Weights of a small transformer language model: vocabulary 6758, untied embeddings.
Each number is 128 + 32 x the weight over its row's rms, rounded and kept within 0 to 255. Layers, rows and columns count from 0. Numbers have three digits each. The size before them is the row's rms in percent of the matrix's.

# layer 3 attention key, 64x192, rms 0.0596, rows 16-19, columns 0-191
091:181138169071132142145155080132106102121131112106121124163176158037095087122148191118173148103202060155137096132068146095152113156114067132148178093073134122133126070134114118179126146088121068134110152127093153144099127122134165130080101126124152132116110133175166094093133121129097152134148179119103093123111178112132104127095190096124147124166103109086140144102083161161064116095182101121120066113106113097166082146113165102163155080073136126118159120158146099177081112100180175159139097137143169101134087153106135131168117179181105105181179098083096070136181154163153150103
093:146164125126163126121114093108152129163146085140110140163088094093099102145126124166169134078118101178113133116096114130117123116131148114149172159085114131135119073112191181008174069097219120095150136135125186116104110129153173124155145086135112099132088123118189170178152134053128100179152154134103147105114137132101153090101095132124185150140163096144167122108111123088139150135133168149138095145116131137128090163133130094127189147196167134184139111146113134152137107110155048180134100174161141203077161106153147127122188163195110127130100202061100105134149099120121148157
097:126147178072123164165162130109193055159119099155164118166206121093095095119141197129121128110103144186156124122094168136141079180063133144141156118153146104140121117098085138100116100078151118085126093126126107143110159109113132056184087129095095130178141146101133084179138119118077125139116173107132115124078097107113145146155153118143171104103169100067134135122108106112156147110130145173143123106091109102166187142133097149088111174119085130196186119146116150077164095198131074111133180090102182120077080106110120148099154133109087182134155159136138076178112211113100168129
097:137140163129137128200126161146173153129131095056140210166116089096093100118174148171097081107052069137087089096177112144096186137129132148173133075136073140157166097113185154121119142141167138181102167122129138104137125133154144169096121121159102123112151126104124077155106171050137165069171169164108107104161067164149150146117145144134151157089101091120127117132160108178144157099119122174061121090068131080105155095124225136101132092104122131131205150133124162116134121102115117143113097121098106154115059119110129150195098148124142162144168121137136115159110116089072087102
# layer 3 attention query, 192x192, rms 0.0694, rows 17-20,81-84,145-147, columns 0-191
084:124112098136121135101180099176106099158160137131175143102103116106146114149067126135176200146102163134164136178082181130145130106142105095142116163107123118089076145139085054160072128109067138133117094082153144091160140111101062123131138170198141136114154113215113118086153115098148182074101149108171151139135123085146081141112109141112161129171132151096108155105181089160181183156102075105154088176159135181146179155155152131127128090080136126090150179143129196108109152122167114113144178117121165066098120202084174130102106174123117161114147090148140073107136118106183148127
082:092087153146114045104125117169104105144095116097112173128052157145168123115118109124145123177135094076200135179182077124112144142190134140177109203158126061132162148141124108137117160133109099151155114101161105099140190178125099129091171142173132119122118160165147148125096158194166142097123115166129123155134140147103097180083112105116185149133096139174140096133090084161178178155092063116142107123128151147150118096152149087155124085147176139110106107129156111089051139092130059145130070157157073084146132182094144126149149134201109139135104131141133161092172067175100138115
085:148091123119157108101120105052164085149156155181171128123183167119083059074123117167098132161149121127119145131090051111147166103116129125127123149103104089176132141140138104117190121143113109082099103181151156079120101146071119135141170111089112082126113145117146135106170037120105105211162162093161076119111155133112101116122108134090118136186160142111099148142107204105072120106147103109152156148175144142105099108123055155140115105163106081112079145138090140173076134046148134107104086079166109152130140145148160122140111139138146166106102099130122191133135221158162188147
080:160155138182166139114145139071115102139140144081110094092120152108133157093082172081175124099107125173084136173148177159060186132166181120181139159160109124104165153147070122136129162125132118111195177094077083111038139110167151080093113136111156180139099147108136104152143134067122109163104086136122136125125107123105109122142106130127179093118137140151175136185146121104089158120135141177110111120101131095165074110125138106075157165079119130154080109114102125141153138109021153056067063139175086135120112149090103127120106135079105091109111085106091081073126112108092167134
101:150160128074093057147155070155100128168059117095111143090069121139082158094066148111140094192166188106153098100130151125113132054062154120086084121140095109114102117184062143186097109134093153148109111107118104155123119187086130149090122120133122093135039139103153152138055110069096175134127123119117096142123154086127100164102118085150122076158107100071101172161187114119112118079145167138189076089106177127123142136108146117120137073085165062189121144115120119078120158100106140113096129157125111118175082177131126154137140116112119115116092086133148135154121164102113135130
104:144114109124153111098128144141137167141135137113201125091120197116125080113135167142140207210153073086092145165156130164074140079169115114161131089081157141157105144132143156125090170154134143123137100180083074116123067165149150134101166105198172117134076149136103126152103118075120116138179100190127123127174147134158162143089042157165131152147147153137122203151132106130116108143161113106134133083117157139140095141148160126143126076134125144093105196131156158148119140145142100166124120158163144184199111078109138137132180170125136153088040142134087192178157106144121131057
107:124070094089093087130124131116060073113115135127129091172164139147169097155129119102095164137125096174170137174118140128136139132104101153148118159165147083132141170186117120126163130114084171106160182131105121148127119139103118160146153073103151109143115130140126188112061107158094128136145116093176137147104127120127066159123050139052183100122120145124100194090106187153122091134129147106160136126201118157167085135172099077129144125147133195158094086101132060163134222130120134149131171084124189092104112103079110109063132155125066148169127168133100090155101096180147174088
098:141038127126167208076129144089130183116120133104043079144176140137089136161146150101078089128115113116124121088119164161175098125129082121135117177142083107093124112131084081110090097130076140062137163167171132148095099123129076063125153159145115162194189154089141121069099124097085083126137187132084142163155116160118080144127162114109056130138061100100130134110118118094157108109093077113139133182103109103154111154122095172129147100167136113132175161135122100147129120102182104101177119098125111198080145174144126160113081097131124135124131111133148107106079144197156101089
110:131070140142115201157103083144134147074095094123139096155115134148070072145128122111143109125122141097133153149159121123127160190166117159162144118067104119169115165154153057113021148220124092082115092119092113153133106086074137108152155121146089116128134146133090139091067118174220149117165185109150134099162140162164066170126154085139068121156104082143112121160102126123103151135174107141151124118184076136125135128133177145100182152100109163064139101112105122144171119151071151089134170073120137125144100128136137163105083085143105099160136079124164178143132149123157071114
106:086137103184124137104122130123117175104128145169117162122111115174173203157140091185162139168103090156151128109104172099142125165180113118120143134095095140082166125115152106179130136145130142165161145093152143120173014094101029159096089066145119123098159100190104188112107081142173190131132152103191148111143106156114136119134107154153168064116123122153154092147094118124139106121130156172080161139106081192130100135097114117075134130105123075127073173097091196154152121088148141103176069147101064149130118133072142133101130102143149117184086094132142108124138090096139134143
107:126156165134151182087143116151120129061136093177146061141101134141113138169109104072115113091157165087145185121086111178180159110165124098129099138137078087082101093081086087151143123149126130096177091120123097176119128061137139095143081130133143150174165157200113102111145136115180103189106090150161127095107069097109136152070167084158154122177169163112122114126151136079073143130075137123118101170144135068182113144107121157170146131066152095140127118151108089159217132127103143084174160144149127174149116170130132113055112081168160085115103149131117120075159112118176104127